config.yaml
n_layer: 19
d_model: 96
n_head: 2
n_kv_head: 2
head_dim: 64
d_mlp: 384
vocab_size: 2048
activation: "gelu"
norm: "layernorm"
norm_place: "pre"
norm_eps: 1e-05
positions: "rope"
rope_base: 10000.0
rope_fraction: 0.25
qk_norm: false
attn_scale: 0.125
bias: "none"
tie_embeddings: true
parallel_block: false
init: "normal"
init_std_qkv: 0.0538
init_std_o: 0.0668
init_std_up: 0.077
init_std_down: 0.077
optimizer: "adam_hyperball"
lr: 0.00476
beta1: 0.9
weight_decay: 0.0
lr_head: 0.0109
grad_clip: 1.0
warmup_steps: 321
schedule: "wsd"
decay_fraction: 1.0
decay_shape: "pow"
final_lr_fraction: 0.0
batch_tokens: 16384
seq_len: 768
doc_mask: true
train_tokens: 120200000
steps: 7337
dataset: "wikipedia_en"
Each number is 500 + 25 x the weight over its row's rms, rounded and kept within 0 to 999. Layers, rows and columns count from 0. Numbers have three digits each. The size before them is the row's rms in percent of the matrix's.

# down: layer 5 MLP down (transposed), 384x96, rms 0.0769, rows 41-109, columns 0-95
# up: layer 5 MLP up, 384x96, rms 0.0765, rows 42-110, columns 0-95
down41 091:456497545521485504508469519489499453517522494477533534508520479489513477491488518538494485528496481502483491504500534516494490505486518478536498472474510484483535479515489484561482499474519534522541505514473512539490502567466503529488516517466491492528532548524547479532446516524505453479
up42 103:498503433519487514444494543463515538463527531514533481504480470482536490503499466505504510495492502487534513514489509520518477492493480447516511467478489478522500529506504481520514508514497429524463487502509440481500534517546494481490537477453492516496499485527523476532502500493523539535
down42 114:504488523511487508507446535520516515504486484542508477530487505479511485514479492496485478480447539456510505508513499531491499474478515521498551516472522495471492486537512481516531464492485495526483475505507567511486522517490488555495505498524501512504524470463484549545469495470578535509
up43 081:463530529504501536502513482518454474465519512495495500485493493522548519515522472488489508438526496516482487495458463502469504510526525541495524455518494527546475489545471471523512476473452496493494480463504541477485506494572523514473502494516495474506497536503532465508490477480526523495
down43 085:491470470497462484484486512451470484515534490466467536511552502501474480459514543504528469512534491540504492560502519474505540472514474517459501453491509479489498459496461496506485507504501508499511464519477495484543503514500495485501470496479535524453501492492507486467497505565477528473
up44 104:475545486561520520517495525469539505500512524495568500509486500493526492461533540480481525478510499484458502471508465492481479457482490477534514483480507501480515436525461499491485495493506497516510466518503523498503518523491505470515516508482467544448486467553511506478509523469504505548
down44 088:523505510504491497524468478543475504462485468470437495446489531500502504489489524495458547482488490488465475489488481536499538451496466554488504507468537493491483506508514527484499450500512488528470462533474491479516514515523515471517476483534475467495519545505503486504507500553487532518
up45 121:463516530507540498491452532488504478508535505486499510515478528529480482517541450506477464516493504510520516454515450478483480493479467545528566508504499461495498514542486453532537511484460511486522526458544480536482505475503507493481510504492476463488472494516508486500486521506535497524
down45 123:532467515529469503483525478460493511468478492493544526470510515568500510526556507468514498514512532487516488473473532502497494484487505509506518530501547500514486535538476502495510469549478505471450511482449536506495502491498559507475509513457502486470508460516469521529498486495518514537
up46 102:527508474524547487501507490477513509453485490455500478474509453470528460499498515475472522538485471480509539493525511507453471543485469468511475509510507519504566501489515464495528540528457478522489540537508472522470528476484518494478494516515519524536502521505510503479538503488516487542
down46 103:513457481512516475520511499497509547516481506488487511510513461459534493505522523476499541532525497507461512475456513515475505549474512497528477516560444521475503553498514495539545475465507477480481459504511465503518548474515525514487521507460500520520494463543485487482488498472494491512
up47 092:490488510490496506477520512501490494486472522483497451526470488500467497510506470497484468515477518501505494531513508531526510456452490529550521508475476514530519524514481468509492491532495501515487461483559508534520529507516489492481529481462541493488536533579532505482560465542484513507
down47 097:538496491502470443503465532565524510544509493520463470478482452496478501454515484525467513492498467534479521507494458465488494533506505561502473473500482504523478488520493532476500515486516506474460488480467508498525545484505504488482503502510483507525516511536479490511448491518538535469
up48 110:491505475516549500487517525534549494478496503496497483518492488499523487471527490467524487518488467469440512490533485526503455489458474496501537515477481491528498534502477476516487475565490501523445433510468501490512526493530485529498484472494517502492497497475489472457534482462508544513
down48 112:520514501491504481528496493485446482544463515506455469508537493519462517478480542530550492468522520502510463468487509506483506525492508516437471492472489521483508528490531558501556479492535523495501528490483486497489509485465539479507460492506511501496510502458500516541473477539490540493
up49 093:503553455491496536483481525509506475457506522508505488483466494475481488496499518479492491542537498498544516462471488499528476549524487504539528515510499526480525551517534480518517491507430525504494448509516489472514517489496501475512500512502456504498468535487467488552556522481506505521
down49 095:507509480494502489515543478464468476496540503426488514500509515474514474491507506521485475548496455565511497496526533457457559517491523474475549496455506499543536491501521502481492495488504451518482505472478492482493519496531490510529534505469502533520493481522503487478492469491475502519
up50 106:443560511504517502455470483515492512493478510544489515484481487507491525495497443492503466527499511542519514472475507516509465456478494489501537462483513516504493534497469506557504471533472453506509495496541493509500477509503462490454538503488447503458528498511517463523502535523501497506
down50 106:448502479495516473506493489497526511482499457582515506494512481497485477468461494434475461554485465507528526507477501551510509535485490516499509515515516497529460502524478464466531505512478465468519494490523480490510543497530496507530492482512479482484443533512526487473514508487500517504
up51 096:508513493513489458459469505490490506437519514486498497452469466517514496519542501439508507550484500507510514518509509528500482492483433493480496479481505494511510536546507477484533550503466505491479501508535470495500467486463494483488512521515538498532473529522475542554510502510505469539
down51 100:457489490508519505523480501553470477480489499486492520441503517494508475485522487493522502544496503476533535507493496567483485502489506519513492542488473513524557524481464482496459468486470494511510481440536497521490479488494487493463467485520440534491498508512511549536517491486498533464
up52 113:466543464523468464490507525545465490527519506508501519517487495479477462495498440490464495531484529500517512507508502500497483503513454488487501492487463414516540523532509483512464522486467543505507484503518515499498509451502482519522517487477491486512467476522502493518469487479528527563
down52 109:495490498460536534478525497539542461541517471468492493426521483507480473480469546527475497500528507518515507509501495498525536524502500490499542550508495538477468508479543504472544504492489502518533495468476522492504516511495463453509494518498515511539492497488449494462503499551508487506
up53 093:524491519516495545504496512528522465456489549485518430484492486535501567502495519539523509478457520502477464475498491522510487551530541492552447509464530507504461494496516488512487523508491485521509513472530493487503501517499529490493540518465503511509489477492479459503511496481514525461
down53 099:493513491481475466539485505473533492532531486527518504512504480481522511495486481467513524486495539518476499483490500499456470471492490489466527493516459560485517508488490511483483489501528507458484465490527513490478441466536442522503483513476531476493506530478531499481557540535441501513
up54 111:492519502512504511507480505493492488483477506505539513471486403482520462518520486499465510534497503479537506480523511500474497477480486488511510467457471561522499496529514478484536546490497461473495520508507466493508508533484510485505520495515523500528444570481491544535537500496513488519
down54 126:491552489502543499527482518507486482494511467508496541459501479466541452503493552470485533481480481483512492459519538484492487460505461511548522530484533526528541488533502481507534494490490475484499514449492493475482509499496480487482500503468492493489464520503480562489550487496519539480
up55 105:495537520497506519489489509452501536528508524515516503446490472501548467512483522451511493520492517472509473516460509537524503530531522506486496456473462491542527481495482501496493547540455522556453482527518467510496513529498505524502527508526492519531509503499498523547492462464491488481
down55 100:516501509508503501476496552514524499533555524491517494521489463458498483482494511509513494486521481487488489471483521530493535478512478498511484496485537575498515506519440469548435494463479477553481465534514487471516540492511515514450501473495490477501510519481524492542504471479501502509
up56 102:490541480526527531521512488500521498535510517488522570478483485529535480550531480472493465500500542473498520498528458483465492519520467485484499518523462501507533503515488494489526550487486488487476477482495503497501486478485509503484512512524478421489531457507469542518507493479471451518
down56 095:502455519512454492495522510522468523522489522502542441507481464527493485496489511458497515478517550476502473469481545538506462496496473516511526487526505492477475504513477516520458473518479549484475453495537476467464513493533470502509475491538500497488498520458517510502479549475470521502
up57 106:512513490538511511496506516489470461485489525449526530481473479470521463525536547507493512491488503501481530496469503529460494520494518543499491456479555496512511502503516467479496510481497517505501519471554430493482501494481468478490524498546433524508499459454526505490519500487514526495
down57 100:506479484524514464462518511502454477528522502488515508472504510468516529500494533501485475481492503501527506547497512511486492461478479512547497520476548462533510530531507466479516516502487525484509504485527450507488473541523523507479536504536472492504453477478555443544518522523478467474
up58 102:432514510494534512465512522535493484461514516502538497475492464518483516488538487455512493528505492482491481452522498531513465456546544492514477532498517449485517503486494512494481515504500558542512504517541498499486497503444476524484487508521494501535512463491501504529498435501523491496
down58 097:514484470500510521466492501521526495468508454487482526487545531527507462517521531505489527481487485511478480520499509496533535508532478556525470491488514494474476531503520527498523548503487503532462494499502497457484542537504482490486494494426524456518477487527484509448463511506546472508
up59 117:524520445507497532508513514491512520475513545478509541480506457479510457522512479462529488506521497518500521513494519496524457454510496470518498520475522509521446544503440505524519487535515503528501485486535448487487559470530479504486508509492535474504483476486484539520471523530510514519
down59 113:486477505540471506465535538478520490468465510476547535473500496477518495507517517500504546481493465483510503504479530541480536563483479539533531492529491496473496466492466469511489482526515489528518488473473501505466497495518462500467503536455513517478530526482508545495486467510543494532
up60 101:481486492539543538498488512541545479487515512493522508500476500500492469523506477518486441542470471439453543470519498504475485466454478518545534525498515464471506505459458486510535504518516535501498500501526473497505525483529506492495521459471503523474515491533500524510473487500495533519
down60 091:467529463476516478512471552478546521460515459515510520498496501510490465537498522472465504468522503552471494484513520518492518496535508519491502494503475517504515509500513531511488489537499492505479535503487484467493513516486564486468490511461503520423472479484519487504491491513419488509
up61 095:493506497574496508508507504482501510506461508514486497498488484488517458509490496458565489496485548520468482500465491511550508472517499445518485483469514536493504535501526481488515492504496501524503532496519488459450538531545548496486504481482502463490459543484513521491480465544468514493
down61 091:486498525465489462474479530504498508516502506540493492460511523515483492510503496497477465491550447471470520475523518515494468468519470544503477492489478552552492496487493509551472470463473488515519517540477517500539475499452491553515511508486536530466534516549503521505486482505493496485
up62 084:519539498513494515526497532494514513474496516487486495454486502495506483489506545501477487543466521456485461515454516543461512471505525487478492470481501517511503478482492499478487504532441483502493515509460516504498474506554515486511515510541510531471502465508454505546538568494513554511
down62 088:492494479535511537506536483448510503505508496470526452528534496519486462500453499490494538505487459527488478522506486450519529464488491492491477518501508498539494518553488493465529481508495545485479531532482478488516496544509468481504516546538455496518501521507494455514469484499510443481
up63 077:508504516549506466513514521495503518514463515481529569478503503497501535502505472481495511479497479473481501469472459481519505535511529509477479466525528509530484483552478500535565506500501495493541522478543482492494496479472464541494450505458455486526469505489509506514507481527526455513
down63 095:485471496459519561501481504497480483518514508511430439483525487515509485494519508529505467520484508482520514513470532505526493498465489518519530509489510526479526490505513455487436523495497474526499479507486515495492509541553533478518511455515529528500506471469466466481453504496500543524
up64 097:480466489538519533505482522522503466510531492519520500497494506469519535533509509502448499530467497482503462492490512540484465472526497446525541526496498549516504489516501481533469530475487495498496517540528535516452490501466522511484563473471508543533456501505471491497455512482494499509
down64 107:502451453500503523519502515514459524541503505503457529448500518519466511509504521462510512453452497531488523465512507479537493511502510509501496503519469493497454499470530503471499459551503487487519536507496511528509472517541477489465491469518465497449478494504483520504464511497562492530
up65 102:477506478524506516545499530485530460535492490505530490473475489477525483548492496497503464496507500461506522481493494516506516518518530476510431531453525487506565479497532502556480517488500498502515494489548542467464470545500500486509512504500507475565483469506495483474513520483516492532
down65 100:500493559514503498483485532457523496525474505447472510472485459476480502483529491480517511477520495461522530522477498527465493474512479496456512511500459488478512488510513524498505536533507524532521572517513539498494498511471470551482481483479510504490536539512499500484475521514572481510
up66 081:510497486551493496528499501462525468502483531483537499519503508478491502525515484503477471495512569454464504469457527516516517515497530507504478527523470459484492517455494495481512458518496535496493485460526444484522473436485480529473496503506491504480498511510545529491503466478540540498
down66 083:468493484453525495461467483500505540513480461476457520479503509522523484484506541490464536519502482491494475547503521446529481522489480509507492491504490519478514499521492492484506516474510495486525512502444560497456484499511518493535476496492528474491534559516543447466455492496519498521
up67 087:497496506517487516512507557531553500460505550493480529481447489528466451484496498475507462492493514478510504479529492539513468528476492497461483423485510473523504526471498489463496492518524491504511534483486507517506460519502523576495500491471505515515500525471472525513504511491516467517
down67 084:507514509480493536508561484484513460544479512512534518460510490506469537493536522466458500536535482524491493523525508513506498470478465509466495477525518547504524516521531520478511492473446550465505496482510477503521471485486483473509446505532486511515531505552510498492495465492454493497
up68 098:494481504536504522521496510471513520489464536516504499478489500493464518527513460500532478547450514469491549472462521490489429459477518526499493539470466466528536450493442475503466520519515495480496493505550503535487474483482518510503519506505530509498509503512495504507503552491506513476
down68 098:473500510500468487487528511459518514487494523488552465495475489503526472510490457435513490489468484504461498483520498469526531474539517523493517497533537436448512494494541473487496479529500546506490479528470466480496546505513500527512471461524507498509469543470517522517478512499503486521
up69 090:473465448540487470494495530496475508498503509514512464471476446507547514520485472465516485519504493526466489502469476494504489481501523450564511475493428532526512524514540500477510512509477523528466473507523468536496517544479501503481491524520523517467529469519531494490502500495501501476
down69 098:520504531499501480485511575477500485480501438537489507545519507519495503502523516523468527485474499493515521491525493527514523482492514502511454454470531462473466515534454540541491470494516507519521506495524519510512525490487552504544477544464503476491508515517479524514482502455532523505
up70 094:505486515521529533449505493507534530505474486508515493480490456523464469512505481438554489533512496513485551475480494511547458477513500501515490487446520489499490485487458489516462520538524465533530512463535492501516556520492485464494514511468509472526530500505483493492512468505524513520
down70 093:473515477520503493486529514508493498532511566453472507490513485501514457522485489441573519498477531471495525492498480529476515443504499496525519518480508533495500479492480454452507475480508473478477483510532522519516486472518510489523468566512498473485456520491504499478528505493517528517
up71 115:479527509464523503549530479483474491502513473503531460485490508477469479518530502507460488500473561507504517492525565514477473504522522540499474502458503489479493476522511447534493467503484537518482523485511486480494526470486495490503518489507520529460477470531502508530457478514511560540
down71 115:525534515508523528482469505478499497528514488474466447495435485473534481515567474498499517507479465480482500515487497516492486478476482524512493506504476466523477507536495507501466502478514540483481471477514504489467523562487458515502545546482526527532514469507501520517464483503521538536
up72 101:468524499476528561505482535489510439462482467487533536474456431490476527453519529506488531490490512483497505523453482504505496465470507484467496521513526485485516517474502535523494497488476483523514503496532495542525537509497482507487488507553464500519508480503525528498540475494511516522
down72 101:506534477530547486535560489527491516521494485489483488503537528509476506521462504554472510505498479498516513522507506503504468507535494484522490491468526465537437481478531545536494506536486475480502531476499553446469481480491486495473495482528527523533487546483465514498509483503520496487
up73 076:486529527510491505436502489532516507482519509479547509498485504484454506547468477457495540537538513508475464535524504515485450477478468470532515502533485470488519474494554512517511509518487458497456482490498508511510538516495462463505534508439471487498494478510505501510472512472522501498
down73 078:489475464483477492517511535515525513515481450526490529551503481529471545506475516509453469493485480549527499473506451435493503512490473526472507511526525484493484502520473501474514506496513522524505522510437483477515480492501489510538507505514496501484523508475530521472494476537470438461
up74 094:556543496507499504481467528519496555459506474457509447490498471487533519500513495515483499532509512451519483496533480479496473513451490517493461458507473511504485516528469510508461472534461478491516472496520475465491547517481488552478538514528512482480512510498483509503498532502455485499
down74 107:499490510495510463472474518487508462513478481521503499519472502489526530515498503537477515510451449492469505475454484509483521535492533466500529517500499477447529487456501476497478465500553482482481498532486514481505436521474497475552470462484508484490508502509529501464470534498550516526
up75 104:493525498515500523511490526471533494538480521511490489467462470488525498534561504504452460515505541488547500505520488534477506472462490524479495485462470467531489512534508507480508497466498489497473506459523502511474496513458463524469505551530495505494440533480497486492494472517502441511
down75 104:498524500480488523541492556471468476497543465505525487513520491513517509435545527515491463498502479508547476522532529511496480453483464479541503527444497479502534487494471505517501480447494495548496502499489498533515497505506472506482508560470523509474456520504495485504487488535506493504
up76 087:487490518504499495504512524514487521504503535498554504442449494513506497457512482471508506491503525472473537468497500494509528510477525516514459481478514466520505527529529526499487493486491541506508513467491444522478557474515508512514481502538505472440518527471507503542529484529540443521
down76 084:459481493470515529493532506503516520485507471476456509498469493511503523541507491496487503523432429517519535504485491544515444494490524494511507531500496517503556516522498482528516503545450460498486503479434525491471530506523493515470489473497506500535534503506495475499474477488470495505
up77 099:465479542503515499507488502503554516476481495517574502506498496493488492475540494485514479501510554447492497449480504528449460474508519515515535500489483457509495485481532478506490500530501489516508499441512526501508532489543500527504515527501498531490539500447523499482491499481488565514
down77 106:537441538493539515470476499516484489492525505482492486526498487451523502502536548475488464506525506460521479522481528510492481488450496486508551486508520538499514491542543450491536516533469525560517511471502507493500511504491482475511535504480509488519485485459489519493505500536544483528
up78 117:518515523470547518513535515522502481485526481455525513481480488479513478484538492476455499490508454495500492481470432510466501538498478513514485506489511480458488470516537469541532470516426496532477506492522501483480519504533525470483488509463490497503450489513533497509488493523513544518
down78 110:470519486497514519499510522495520492551475490490481488529512527494483483478506507466522459455491437482548544473490517500512459544490480494510508491503457497495474502476509518492551539495550478481494431533525465509496528439503504497526480531520514506503503520506523535486519518500473519507
up79 098:504484499531509496550515510531542481482504526511507524485502455512482482516525483493477504477465524457509500449508535497489505557509520481507463516516508537505545499515531462518483518485498513527522510487515460502443519492459527483493533484493453469554485521470469521536481504494452507519
down79 104:495511514476554516495498509472546490488469514513528540503516487501442472511521462451488509520504478466451505525537469475515471515475519506497480487462487504485518482488493508500493518540504511481492515563476452476496504549512465539520489451514505517480524468546524481522482509531497518501
up80 104:490557526454560533484514496476480519541480525559524495477490456504494512508477480482505523500477512513482508460491488504516482513525504544493476486501495471524508506515525492533538509485447502500470503496507479580457499498540516481472493515488492487480474543479478514506528490484463501479
down80 114:470519485527496515514457506441519469494481543479520492461510492497517524482512499553503502504500557512543495507466494531565472507493498489487533482485516431497528459540493487496491505487480522491459521492475505482475537541498470505510488502504511475501517498516497505544494490559463489506
up81 117:501497489502511481465502533533513444488487514539480501511477472504495454519524441511499465528467500487521500492522489573493483493477459530486516504428488495558521551500522500515518496513532472486510537496515475480504517529518465527482518488496491496540507512483504515520476473490475497540
down81 122:484501499476501516504477508497462535483490455496502527497467482552537511522503494491485478557479522464514540513513482538513446562551477481530491472511535516494501492465492488490457494514516462502502483490531534501519524449524464505522510498502479506509520483527487485516482491457533546514
up82 081:498505539517525458498492546513499520489507498521469518487473470517509502468513471461476469483483500483519521517556511503530511538465516486490522492521510522503482455565484499480513511479484461490519472434503509501501478556461499532466515494475479539456534491495494535519503526504468473505
down82 080:478498466470498537540492495471507505481493527526517485528502486493508509519487503533500529512491525511475520528446522510501494506543496557510535457518463498501517502499482485493500472420506447473533523519507513476540506488480482458538464493483488517528535527485479489453523516471521489472
up83 091:479513479485515506500550486528533472503489520526471482501506529476476503493500499481524502525475569520471514459474476512543530506497503489535476503468511485495483430490518497525500497509484496523513526478526486516482483501530498488493517509475458450479524504504508493577460548483517472544
down83 092:493517510511480515499492548491457564510536502523539539496526476509486497491478523521480484474509498527527522506549498502477483460490518525529517485464524483503520540513531501498490530499470486499494479505463510493489541502454497506549494503519491525475477527503497490458582479486468521454
up84 098:474498478511510506497512513495516458468456546490517520532459508528473527486521470484500528492500448444479491538481543550477515477484460522506473563477487508497508498475520504498456540546497495559491476512491505490514491514504517529478504528475482515509500483485488540525525513506529470508
down84 095:484508493468507514500516472482481538491507449494487498508509503463475530512497536455482480528464521544514502466452529450514502448524493538512529476504501458476509519524492527510517502509539484533549522560466475495499521508542504494522536518486526499510449493479498464475496522503492508515
up85 095:492533469486476538520536507519497525498533560537531485499494482466502480510481495542498513470471491488510509514498493518492482496482496516501499482455518521458491527516479515508534519547482528492496454504520437458480501445542501483492536509445488526520448516482487547523500490489503487504
down85 087:491504493502504457490502552545524493486524524480517522482517539528503502455510521481497514531517479485442488496465502548462529520518473466507475539498436502488473516514483528509501468474523481481487489479461505528535479480487529460492480505508461500534531512485491513480463462491481546497
up86 078:501503479519503536527518504523523477522459529502556492462506515474486502521483488471495490549476513476483531488503528523479476491524511500488478489511499456493532496485513474535528509505449489540504521496518447505498522487540544439494535472462507530533527512485510469521553465475486509491
down86 087:490480498477491514519483518526500525547529522470507546466495456497471504497487508524455493522541526509507536484520519475512488486502524508470520510562476506491565491522499480520477483501515473512486500467493524497515531498494487492546515520528488443481476517525485500546506549499470453548
up87 105:477464498531482527524493549499495537499457493500499492492482491537547449517512496476517491472495521523511538516486525495508460454513486482519510516462541504484505492486486493491522488469512486523490479478513444481505487527529462535504510486513532507494432499466454523543505457470540495518
down87 091:492473487507454507473497469546485506547489509507468518500501494479503502527536470459479514491498509497517473490487492471507474549467580555492508523543480477471450499490454479472502503527472476527517524504496491520506516442503484480501496492510479527471514495524456503475519499547522493502
up88 101:501521483520528497521491475520524517435481506491491494497505453486564461506506545478522505519506526495490461512485487496439473495458506521499490505491459512568515522528518487492488494509481506511518530509489479510434553513520472539499496495498497526497470493532501493469485536470468530514
down88 106:463455477522469475483532468481499494505506475505537537483518512506547525469526483497495515524520428496521488480459452476493497521482506542506460522492540468497492536462497481513477443482526499492493525481499538499513530542488502469501529470503500458536530514527504498471478489495502490508
up89 105:505547492537474521499474538490489519504481503513544460456447482469530502556518464472486465522502503480490460490554514532515504505539481514500470482495519468543525492469485507529487497476506467518528491538491461511499513478487522482487552520542511512520517478483527465517498495529504486515
down89 094:510524519510481534466505487515474541559542536509495519504493452527468503521461554459467525513521510495504512560496475531459518477518525490499527489475473503479540479522507475464519505480481485517520503519497506520517475510456497479503511497491460521518535499516529489484556499519501451503
up90 111:492536499537510482472508470499521504512477502513526483505497509478527479513507457452495489540504479521474478484488540480452455471491503517488464507457510491539462486520467497502497522556466480544491487464519470483484539462511477506470512488539536490514508482478520499460497499504528564523
down90 117:466505547500510535532535513482456465507478470486519472518448549474511535521524475493517516477501500533503488516467489508515477530453509508475486489550478491484524471521488522471459521506560522488506506498509513541478508497490469533471469508470513513516483499517513532501496511457558526501
up91 074:513478476501514505479470542475500489508488513425486461502479487531486505504501513509511444484472508499510498507486499537517526479474533537459494503536506514528553493542508494518523526532497471546481514510486537484524487539490496494493490487507531497545532489485484497539470519434461537514
down91 073:497531496513507484503561511535525513509510503532538488547552523482541494524505483520486522537523538495495512540501494507521489471488509480524517491442519497485501474483509535552471490484503538491523479472479482526477508482513458518532478521527486528488444526526516486525494459527474460484
up92 106:518505519497526523526489490497489503489447496490532492485496517501519473518555518473518532513467551501476501458463511527481468537521523470510452497464480452520482537482482474457503501497495506504528491487500489461451489472513467530503512509487495519522495521477468525569506479519459526481
down92 100:500498492507513515473476521499500544521513480529464529486507426513512504468504520474507500484497487511541496455482478468444516512473540526484570510530492494503517494510530453519492448461487495480517521506481469497505520488488511532457553490481512510517467503502555502510473531502506483488
up93 109:496469473508486560504465505512538501481483537488496508461429467493470513535515451485487454498511535511516509511464515548485499468484477508506557531478498517508511494469553519520495489513498496493497509488524524567466526516493511490515529505511518548490475482488504513502473539502489500485
down93 110:526506484485541546482453486513518489502462541513493503485497507494483529506531483473494472478527466508498501538503489490475496480483493452461559533537492485556450501481512491503481507463521487517491504538507493526499497474478475505548537520545427511487504490522496477531482492505476471501
up94 112:485515507470534505454485526530481467545527504532519506459495461525481503518548471527435494524491507492460520494537529522495507518519527537486505495511474462480503485502521494502499526498455452522520479469482487540494500524475535487492532496484464522513500443488512526534464492516484520522
down94 101:472510488515503521503425533459487460504527485492519531517481539464504547517524456472489509551515531483458464476469535475469501489490501542516503552551509478483518510531494460493519494520491490470533535481492487502522502486500478518480514452520501496509505494518534508528469514503489491506
up95 096:482456483559494560490508537470498497508534512495533459496497453520543484480487499495520501527445552468506502491518495511532478513515479510502546490434450481506487474469466488483511546493510482533443477517495497501526500503513493515494530475500498510523507499508493465503524513475498502527
down95 097:537477489492548470537505523507480511498477492535474529521510486447465451511503515530577478532522490527477507512521484466477503450517502511489513468488499496483518543489487506489502496517498499482519497478540533504507490540547490488530453491476497475483469520470478498495467528454513518468
up96 112:436542456538492534510464511531497486518516478519495503492483459508487481503506485505506461498479526516498505519495472537513542501521507460515489474471505471515517538511505480506494527458473444490474529481524514485481506554527485530500519543498443466489479512520461480498501506451493480524
down96 115:536489488524516515504513544499485490500463485460557495499503493490510507493521514491483454522496467473496569493486491512474493509491485480554496507525520513523472476506516483520464460539484458454479539497478490509475499529472513519494511517485483578491495503479512523475484476491503504571
up97 105:441515492514500522530542519489507483487512493476509478509478501471522507503506457482495444467484535515515497498516511515500516494476490493530475486494544510435488505497469479519470490535506452523516511481511444459482453536472536524488540483501531507500485521552489538521519526501532495532
down97 107:484528520474486514514514514515534513517534545485504490523459502530451549497523494496469527456529484455494480514473511525522435520507545480481507494467493500516523477492462509492511527463498470505472524499480547535540466539517494514510510460506491501506514507463507469533532484517538491498
up98 121:482496472497521505489536519515426486503498509523490500472493463518507486494502454530457488476504477522532491502487531533465506481497522494496508494489541523494468515534475481542521513500517487525447512439501486491485498535477544528482539491501504544542471463543520507529467497515487537518
down98 107:506510501497482502530486526474474527544455475520484489490500478504490496493470511450464520507508531484429508527488490482532486511508489508489478527498481506538491524494498507499502504522533504501513484494465516547483503490492435494513518539553471440453519455499469491550500485452498485485
up99 066:520524484508455526499487523496500521439505485489482511502531528526497476481491496493484484507488487459519496480501470488491413521487495480487472489496478512478495476533498512551539500567467500502481482511508559518524461479510508494457502516489455501514508515464517509494523461487486441498
down99 088:519473492464534500478514469516506493514513496515522450510516448483468505512533520467495512462529523557488512484483520518507543476529502512487515484509511473513495542480490494451505537452503498490545518498474460475505525513525502502550522489530488488513497467529443458494458525538510502513
up100 101:510471509497506520479487546537503502492433496522529485485487488508469496490513507484510469528487516490524512502521511553523504471522462495555488494469559445512490445472463476476478524553471510501491495486548522550505482496514465506478515523503490525495497473489506478534522537489509482499
down100 096:556461493519510488510481473516535467499535482545507511548540472471513511499466526482476499499491524501504482502491518482487471512466496508498484465477489518486517527477475464490502481479494461531517483461492502481528474527525571474513512503516496510526539469538483503524554541503517448514
up101 099:520506510517480459463487510492482502510491520510534523463516473504517485492460486524459504534504526509459494509452536559520515497527490520521479431482532483509502499492509463524470475503507506536502503487517445520485516485502535489510483451503483507494467451452513507498498520512507569509
down101 096:513508496526510486526465499480502459489521543504471491523479545511498515527457547548537493492481489480548470536487486500470478514476485494488494472496479545543512494503489507462497502484504513504485491511450512479541473526458488496506523531517495463516535517521495457501511544484450448481
up102 093:511572533486491502492501504522480490459507500508508514518467473545488496494528483487509498532450476487541528486520499523521489525506457482519550533501478504465492495539509510530517484525491514485533487481513503538475512499450502513485499475471522434517453523547455505513538503475497499518
down102 101:526457505491479474482493481511499479464492525482490503485518540476531496549508523514458489504507501546523505509489529547500497502476495484554484456483490514509517517459456488526517468547543480506512483519514538491485490497523536489442524459490471513522521441512479487459509487468520510514
up103 099:486496497496500463482509521490475528508515531506525518454525490498509491491510478463502508532504553510491544488462519550504475467540504482491517539495492493493513493493488471495464526558472520518503488501514478496477499455507461467531508493477529491472515525514560492534478440465560490518
down103 108:467484480535484506477519486503518475484512513468549483505514496523513525480469482498518490528499500466459515466471518503495501567481494496528429485511543509512557511549536528511534482503476488488485484499442501527513468498490507495479554476526511495520513512479459486458500503481530489500
up104 106:490510498496477567481485514478500478499553543503544464502499505512499524544504492494487532506465499523529503509500499535482464454496502476520544523517496488507512467495491489545504516525509498515450528486497517502498459473521503485457530519459506535505467452545533484526530480493523497550
down104 108:481465525510464448537485537461488464525477499483527518421489443501475499505499520488500485537486471475488537486487464523549511494456484507482510508519533489496482472492523472508482492472510494517530498519509535496551504496488500512522492510506514525524504522495489492516422515507519514534
up105 097:483508517497529495509477512537511497505455513528495557526494484516525483488537494449448539500476489512491488487512492506467494518501455513519490567517475504547495537483522491457523485492512546497487515484521485512455505521507517522456495513537496531447497505447471497472479493503490540482
down105 110:521472503497457518533527493456521507521548505545514500541517470528487537471479504529498475481506518500504503489452458489524495457546506512463474464499495557486468494482503547522465477495466459522511484519479516529485492496493506515537494488492452548506501543487496514521510505463498510510
up106 108:480513476535524490523495502546496543446515516514564507514461487429521445510472475471501483511486489519526561479492485483491495519470481472509517524524471483477485471499527516517525511540494529493485492505500506498496473472481504508510498461507492532457519464514488517501496493472492504562
down106 099:508498486472486498498558499502505522507503471525479506516498470502447510483481549489500484500508516521524483479483503497503507434510455531490515467512513529511496506530526534509506525517477491494515501519479474447447509469511500499513462551482506445531480510468520492538510539521516538436
up107 082:528497536505511467505506524466478483465486492496496469463502521501501510453496502472462432514503515512470513519521491507449501492503513507503517487461482523512505494465467511553555531516503497494482486528550476454518493558479520513518523553480499479538499484509464517527471521504526483521
down107 089:491500475475475556499543519482521503511535475473502459501484476498490535555497494521522488536499525462518536469462475496519521509500508507511457530530497491469518489525548487465515503512509496530529530484448476519462477462495507508486510506553490500456521504433522505488507496518487498523
up108 112:491461485511525479484481532516534538533517507506533479479477481511529510551493477496500526455492505449492518504523514500464493493511446481490503528503471497501488494507480461517512555496454469515476542462520478492497497457487499503463522497476517474500484495549526527521538515452476544533
down108 104:519510481518475504510499521509509482528548485434493518491515510474485459480480479498496496513502479517457511559498544524526424463497443457461496498492509524538492502500492520452533517527488505498489493481512490516494508479484538515545512538526502472483492523496480544516501490507530524528
up109 094:470566497489512513503519511475471506530470518549508478478504479496518500465492452469499486533464475495522500448472504518505453515478479487519493467466502476543558483539504499495498530509473516523502520497497471531466554472505448478490520485497508456482496520475539482492501493485506482522
down109 103:496517514522521534483539523499474483502497549495508511520475471453499474503477475445478534473500444436534506483490530528473501493462471524510485513474504493522547522542504484510490508502487509539452507474491498533434536510485498507512476485526506484487500480487497530482511515496556512507
up110 103:483476507470494533520546521525479500502492505509557468457484459475456476514500499503491519464480496516533495471463549499509496539472480490550488534496515494539515474509551458518502505486489514538534489482467501497483491489458515480526523522482494488509470517464521517526473465464495516546